From a checkpoint of a small transformer trained on Wikipedia: 2.17M parameters.
Each number is 128 + 24 x the weight over its row's rms, rounded and kept within 0 to 255. Layers, rows and columns count from 0. The size above them is the row's rms in percent of the matrix's.

# layer 10 MLP gate, 192x160, rms 0.17, rows 36-49, columns 0-79
size [103 103 109 106  97  91  94  99 105  97 100  94 100 106]
[[136 163  60 170  76 119 151 145 115 104 117 131 124 129 118 171  96 122  85 109 100 142 126 117 159 168 139 107 126 107 159 148 128 135 137 122 128 141  87 132 147 111 102 106 127 171 130  98 114 145 134 151 113  84 106 121 156 146  91 120 133  97 150 130 140 108 152  84  98 126 119 116 130 116 132 120 118 130 157 146]
 [106  94  98 193 108  84 107 128 130 123 129 128 157 143 130 132 143 128 113 137 153 114 108 140 156 137 116 137 158 172 119 152 123  92  94 129 138 166 132 112 101 157 164 142 133 136 109 104 132 117 147 127 122 120  91 107 121 137 154 139 164  99 164 170 159 144  90 160 133 131  97 125 143 178 125 112 144 120 132 106]
 [129 121  84 113 123  99 136 154 105 124 118 173 144 119 171 162 151 121 100 141 142 129 140 122 127 136 110 181 122 101 153 121 141 137 165 137  96 150 130 117 114 127 149 133 109  95 156 115 150 125 181  95 143  81 102  92 150 124 121 125 117 116 148 112 163 114 131 168 147 133 102 137 121 141 115 121 113 172 124  97]
 [137 143 128 152  72  98 129 137 151 123 131 171 104 136 145 151 116 131 130 116 140  65 167 121  96 142 121 121 102 119 131 139 127 131 158 145 139  85 109 131 100 169  90 144 153 105 110 102 126 170 123  95 134 143  88 170 142  99 120 130 101 158 132 143 153 125 126 105 127  77 131 130  54 120 147 120 102 120 135  88]
 [ 92 163 115 144 132 129 133 119  61 107 103  88 183 138 114 115 130 144 158 129 134 104  91 156 103 139 130  94 164 127 127 115 136 129 129 166 139 158 118 119 126 120 130 132 119 111 114 133 124 126 134 116 111  94 107 174 134 157 109 139 102 142 148 126 161  70 124 124 119 149 137 114  76 140 105 137 100 156 173 126]
 [174 148 122 153 107 161 121 174 159 116 111 117  70 168 158 177 118 149 119 127 127 142 130 138 112 121 119 159 139  92 130 159 157 115 157 102 123 113 130 128 101  97 155 125 101 104 124 101 114 154 153 131 137 153 114  71 161 158  82 117 101 131 131 143 133 138 163 155 135 182 121 124 149 142 168  89 143 123 159 136]
 [150 152 139  77 126  92 155  90 144 105 131 163 154 135 122 142 103  75 117 100 107 124 184 145 162 145 101 159 117 155 140 137 137 132 100 118 101 143 177 133 107 136 118 138 132 112 120 178 121  99 165 141 114 177 101 103 163  97 104 118  99 129 162 137 120 148 162 116 115 151 155 154 123 107  93 108 131 136 131 140]
 [138 139  95 148 124 105 142 141 166 169 128 120 132 129 140 104 157 134 162 145 125 133 101 160  99 101  93 128 124  81 132 160 112 197 126 124 115  99 154 141 133 125 157 143 156 138 100 141 138  86 111  92 103 150  79  80  88 107 121 154 115 163 168 105 138 102 167 168 136 150 128 148 102  88 111 153 128  71 156 152]
 [ 89 123 102 119 144 148 120 123 159  98 128 122 178 184 161 159 136  86 150 172 161 131 128 112 152  99 100 102 102 130 156 171 152 141 114 147 127 164 148 147 146 127 103 123  95 142 108 119 176 114 141 105 147  90 108 158 147  97 134 166 119 148 103  98 167  81 146 145 107 121 170 131 133  96 101 120 135 144 102 134]
 [175 138 111 134 149 140 125 159 144  87  75 108 151 111  89 120 122 130 175 114 125 148 124 129 166 129 112 142 139 123 101 141 116 138 142 119 135 139 145 156 117 117  96 133  38 136 160 133 116 122 144 178 131 166 113 164 154  89 126 144 147 110 126 122 178 139 121  90 134 167 132 132 116 161 155 101 120 130 126  99]
 [115 127 105 112 129 125 130 150  95 148 101 145 126 133 145 162  97 109 130 126 151 182 102 117  98 139 173 151 107 144 151 127 148 123 133 114 111  80 169 151 138 125  81 137 100 129 138 153 129 160  81 100 158  89 133 106 130 180 138 164 145 121 107 117 181  96 112 127 116 133 168 134 156 108 130 136 110 139  96 145]
 [158 153 107 158  89 136 154  99 129 119  68 143 165  99 109  87 134 125 141 115 142 124 133 106 133 128  98 168 161 132 137 113 151 158 111 133 121  95 170 147 140 122 135  88 142 112 104 112 183 106 158 141 125 160 144 107 168  98 121 132 150 186 131 119 122 119 135 118 102 114 205 106 136 104 153 116 155 116 113 119]
 [130 100 131 104 111  85 188 114 157 107 178 123 117 125 124 141 166 180 117 125 122 140 163 155 130 115 133 131 129  98 164  99 101 167 147 107 109 129 151 107 140 130 129 147 120 113 117 129 120 120 155 111 131 149 100 143 106 129 122 137 125 160  89 101 134 125 128 128 110 162 103 126 107 127 144 127 139 118 128 102]
 [161 159 142 108 143 117 165 131 128 119 104 119 113 129 108  96 112 118 112 117 142 118 157 120 119 157 124 142 131 163 137 125 164 166 179  98 115 102  95 119 124 123 135 143 106 134  94 142 108 108  72 145  81  77  96 132 119 125 175 104 159 136 120 113 134 142  99 126 104 177 143 202  89 135 139 160 134 171  97 163]]
# layer 10 MLP up, 192x160, rms 0.175, rows 36-48, columns 0-79
size [107 107 107 101 102  95  91 101 106  97  94  93 102]
[[ 94 146 100 111  89 126 153 109 137 141  92 148 143 129  92 109  87 118 180 122 101 104 138 164 131 147 126 140 151 131 136  92 104 138  91 140 138 103 155  83 166 125 122 128 136 129 118 120  79 123 159  89 118 144 108 131 155 139 136 122 127 106 149 116 131 132 129 124 112 136 153 117 147 173 146 152 124 160 133 119]
 [148 156 126 100 152 179 163  71 154 168 112 127 128 101 138 110 126 149 143 100 125 150 146 105 120  93  92 125  84 133 135  81 132 123 123 130 124 105 100 124 186 148 122 143 132 114 181 134 103 142 134 119 109 147 142 103 136 162 106 155 152 120  93 106 132 122 155  90 147 116 148 112 158 142 156  88 104 101 132 124]
 [144 138 109 108 130 107 124 138  84  78  86 151 120 121 132  88 124 139 115 123  89 106 126 142 134 113 141 120 172 139 102 182 106  93  89 117 137 129 106 110 106  98  94 153 158 105 124 115  74 133 130 161 149 193 145 142 130 100 124 136 124 125  97 135 157 105 146 114 128 129  83 152 125 150 126 130 156 141 116  97]
 [114 116 112 130 142 154 111 190 160 142 153  75  71 113 165 106 129 126 108 137 107  75 194 146 126 104 117 137 120 166 137 123 154 157 126 150 104 132 132  86  88 124 129 137 127 145 120 123 159 176 152 137 119 124 135 110 153 106 153 128  99 126 159 187 139 134 109 144 119 143 143 114 114 147 121 162  94 124 131 136]
 [122 161 136 166 117 152 131 132 128 167 181 137 115 139 107 100 115 140 157  96 122 176 166 152 131 120 184 131 136 123 136 129 121 107 159 109 110 186 130 111 134 146 105  62 108 158 110 111 131 100 137 121 185 114 135 109  83  97 121 138 106 140 154 115 131  91 110 142 157 136 114 168 121 142 119 159 135 121 163 109]
 [126 106 108 111 113 121  96 139 131 101 169 125 163 100 133 104 136 143 104 108  89 140 108 139 157 153 146 143 133 140  97 134 154  89 124 110 131 100 157 146 107 161 119 149 150 111 156 144 141 100 129 145 114  97 118 145 139  91 150 124 157 136 129 102 122 168 140 106 147 100 151 157 123 146  93 156 152 142 151 131]
 [139 103 107 148  75 138 115 132 118 114 137 162 128  91 124 127 161 134 135 115 131 129 156 141  74 100 136 113 119 114 130 120 138 118 155 160 135 130 116 156 124 133 183 122 153 106 134 127  99 155  74 155 166 117 169 158 126 143 114 108 143 123 125 105 134 129 139 146 106 162 137 119 134 141 143 115 119 137  90 143]
 [152 129 165 139 170  94 146 138  99 142 128 136 133  99  99 115 104  97 111 152 119 126 174 132 126 139 119 125  79  93 145  81 104 129 146 113 145 124 146 113 129 115 171 107 125 126 118 136 146 182 118 148  94 171 119 128 136  72 170 148  98 137 128 146 156 138 148 164 135 163 105 190 122 115 138 149 102 131 138 146]
 [ 93 112  73 121 130 137  84 106 151 126 108 134 134 106 122 160 117 102 145 158 115 130 139 116 129 148 155 105 159 154 119 129 142 155 122 150 105 113 114  95 150 106 100 116  65 119 127 134 133 155 155 124 148  98 133 129 156  90 135 124  93 132 126 135  99 106 151 120 124 142 130 167 141 118 134 157  92 139 137 117]
 [132 150 123 142 154 158 161 120 144 173 134 134 119  96 115  49 143 113 131 143 123 160 140  88 151 173 156 112 138  88 123 114 158 138 130 102 115  72  82 119 153 136  97 139 123 104 122 131  90 118 119 158 131 145 128 159 131 125 109 127 131 165 137 149 134 128 143 127 165 102 121 151 107 145 115 150  93 168 148 113]
 [127  99 131 133 135 154 130 167 120 126  67 139  96  99 135 185 143  97 171 110 184 148 115 111 134 133 130 126 132 170 124 134 107 162  89  94 173 112 112 106  99 162 128  96 142 101 120 144 145 152  95 136 171 102 114 147 155 125 139 131 125 158 106 127 174 130 134 138  82 116 168 120 136 102 116 106  88 104 132 131]
 [157  95 163 126  88 141 127 146 117 135 117 155 110 105 100 111 143 122 167  75 103  96 141 148 135 155  51 178 128 123 118 153 123 135 114 132 101 141 133 153 142 110 103 109 136  98 137 101 143 165 138 124 132 132 134 134 103 151 147 137 125 140 133  76 122 138  84 111 125 113 139 153 119 144  91 133 143 177 138 139]
 [132 152 163 133 164 107 109 118 114 133 147  85 127 121 141  97  69 168 156 149 149 123 131 131 117 133 110 153 126 132 104  98 115 152 132 133 106 118 134 117  69 146 122 114 105 148 132 138 115 157 103 113 156 132  78 142 135 125 110  96 122 114 134 137 130 118  88 130 144 135 111 131 126 136  99 137 125  93 147 156]]
# layer 10 MLP down (transposed), 192x160, rms 0.157, rows 36-48, columns 0-79
size [106 105 107 105 100  96  96 103 109  98  98  85 102]
[[124 127 149  75 181 143 115 159 113 111 117 135 152 158 112 115 134 175 106 109  91 125 156 134 125  85  97  99 111 114 105 139 155 165 112  72 148 118 151 129 120 118  92 147 151 116 128 184 108 109 131 144 151 130 112 107 112 133 134  89 153 109 135 132 116 121 124 138 136 152 130 125 173 143 117 173 105 127 104 111]
 [117 126 124 141 158 133 125 118 151 131 128 147 146 152 122 103 117 135 120 133  90 153 101 144 113 133 140  94 152 109 140 107 116 106 163  95  92 125 124 124 126 106  96  64 109 113 113 160 125 123 136 167 144 163 113  83 198  57 150 133 120 167 135 119  98 152 146 118  98 140 160 173 122 135 136 133 131 138 133 166]
 [ 87  98 162 118 113  92 158 141 130 147  92 131 139 135 116 130 119 122  69 140 139 139 188 118  93 125 142 147 152 126 114 140 140 154 108 132 183 120 123 114 140 181 114 126 105  30 133 128 121 102 101 122 135 140 116 129 124 134 101 130 112  95 131  90 129 128 171 112 131 120 132 141 116 152 127 125 122 161 165 113]
 [142 197 157 114  99  94 137 148 145 144 179 117 155 168 157 171 147 113  93 108 104 150 127 104 160 116 122 123 113 125 159 111 105 148 134 127 101 135 152 165 101 124 115 107 164 137 128 112 175 118 139 113  98 110 132 115 142 122 150 104 166 107 113 146  90 117  96 118 108 111 148 120 103 157 141 130 113 109 118 146]
 [139 151 149 133 118 125 153  62 107  95 104 124 105 156  95 150 121 132 135 107 109 100  95 118 135 130 163 108 164 134 153 135 118  81 118 139  96 115 167 105 109 136 124 110 129 163 119 154 124 160 110 104 133 128 145 118 134 108 157 127 150 125 117 108  92 120 142 142 143  92 130 126 145 103 109 150 139 104 160 113]
 [110 133 130 196 151 130 126 145 136 130 127 149 119 127 141 119 172 128 155 165 131 134 190 121  81 123  94 103  99 110 147 108 110 129 134 112  89 132 114 140 151 126 152 158 152 126 130 115  92  94 129 129 145 150 174 121  96 124 140 139 156 149 120 103 127  92 126 142  86 129 137 146 118 124 130 137  90 136 153 114]
 [104 156 147 122 111 129 141 147 125 116 159 124 118 143 135 130 163 134 138  93 107 155 118  90 168 108 127 119 123 141 132 138  96 104  78  95 154 133 125 188 119 164 128 132 124 128 113 125 121 124 132  97 125 141 127 123 138 169 143 121 122 116 138 134 121 135  82 138 168 115  90 102 100 109 116 140 104 169 138 145]
 [166 158 113  75 143 113 120 128 115 152 106  97 108  77 111 131 139 139 161 152 164  93 135 157 128 138 145 115 117  98 112 126 103  94 107  93 109 124 150 131  85 121 112 153 120 121 129 117 102  94 112 134 128 131 130 136 120 118 127 115 118 160 132 125 110 137 151 105 142 128 123 112 125 118 119 111 169  85 121 136]
 [114 128 126 136 110 117 141 127 143 133 159 117 149 115 126 147 122 180  99 143 126 123 149 132 119 140 123 136 126 142 111 149  91  99 108 111 146 163 138 122 138 154  88 124 116 162 113 171 129 148 120 164 122  96 105 108 163 119 113 159 136 122 128  89 149 118 109 127 129 115 164 129 151 132 137 212 171 163 164 116]
 [147 111 171 132 110 128 147 105 125 158  85 152 144 131 178 146 127 109 100 146 132  99  94 148 128 147 151 141 172 130 136 100 109 112 160 161 153  83 170 120 110 121 162 155 181  91  94 137 124 154  97 124 100 129 138 139 165  90 103 113 112 118 131  91 129 161 139 110 118 145 159 158 109 130 161 157  93 106 139 118]
 [ 99 119 146 108 143 117 130 147 120  74 133 166 153  84 123 136 126 150 155 125 111 125 156 109 131 119 138 108 111  77 161  94 109 145 111 129 138 141  98 153 100 123 126 136 162 133 140  95  88 139 108 117 146 120 110 106  74 120 118 107 141 134  92 124 132 111 124 142 153 142 152 194 104 119 113 126 119  87 158  97]
 [160 136 116 138 104 101 123 122 152  96 129 141 165  78 128 138 116 116 131 112 182 119 162 151 135 130 120 106 131 168 142 137 129 110 114 118 136 134 186 148 122 128 151 106 147 113 115 143 140  84 146 139 133  96 131 108 162  84 126 142  97 180 162 143 110 152 116  89 139 124 168 115 131 135 131 141 140  99 121  88]
 [124 119 132  74  95 139 105 102 129  99 140  88 107 143 131 146 124 159 116 127 156 160  87 139 159 136  67 100 154 113 143 141  98 169 112 139 159 141  84 139 198 153 116  80 141 133 162 113 137 111 124 111 138 137 156  70 164 134 129 124 137 107 102 106 115 137 169 167 147 127  89 137 171 182  91 119 143 127 112 145]]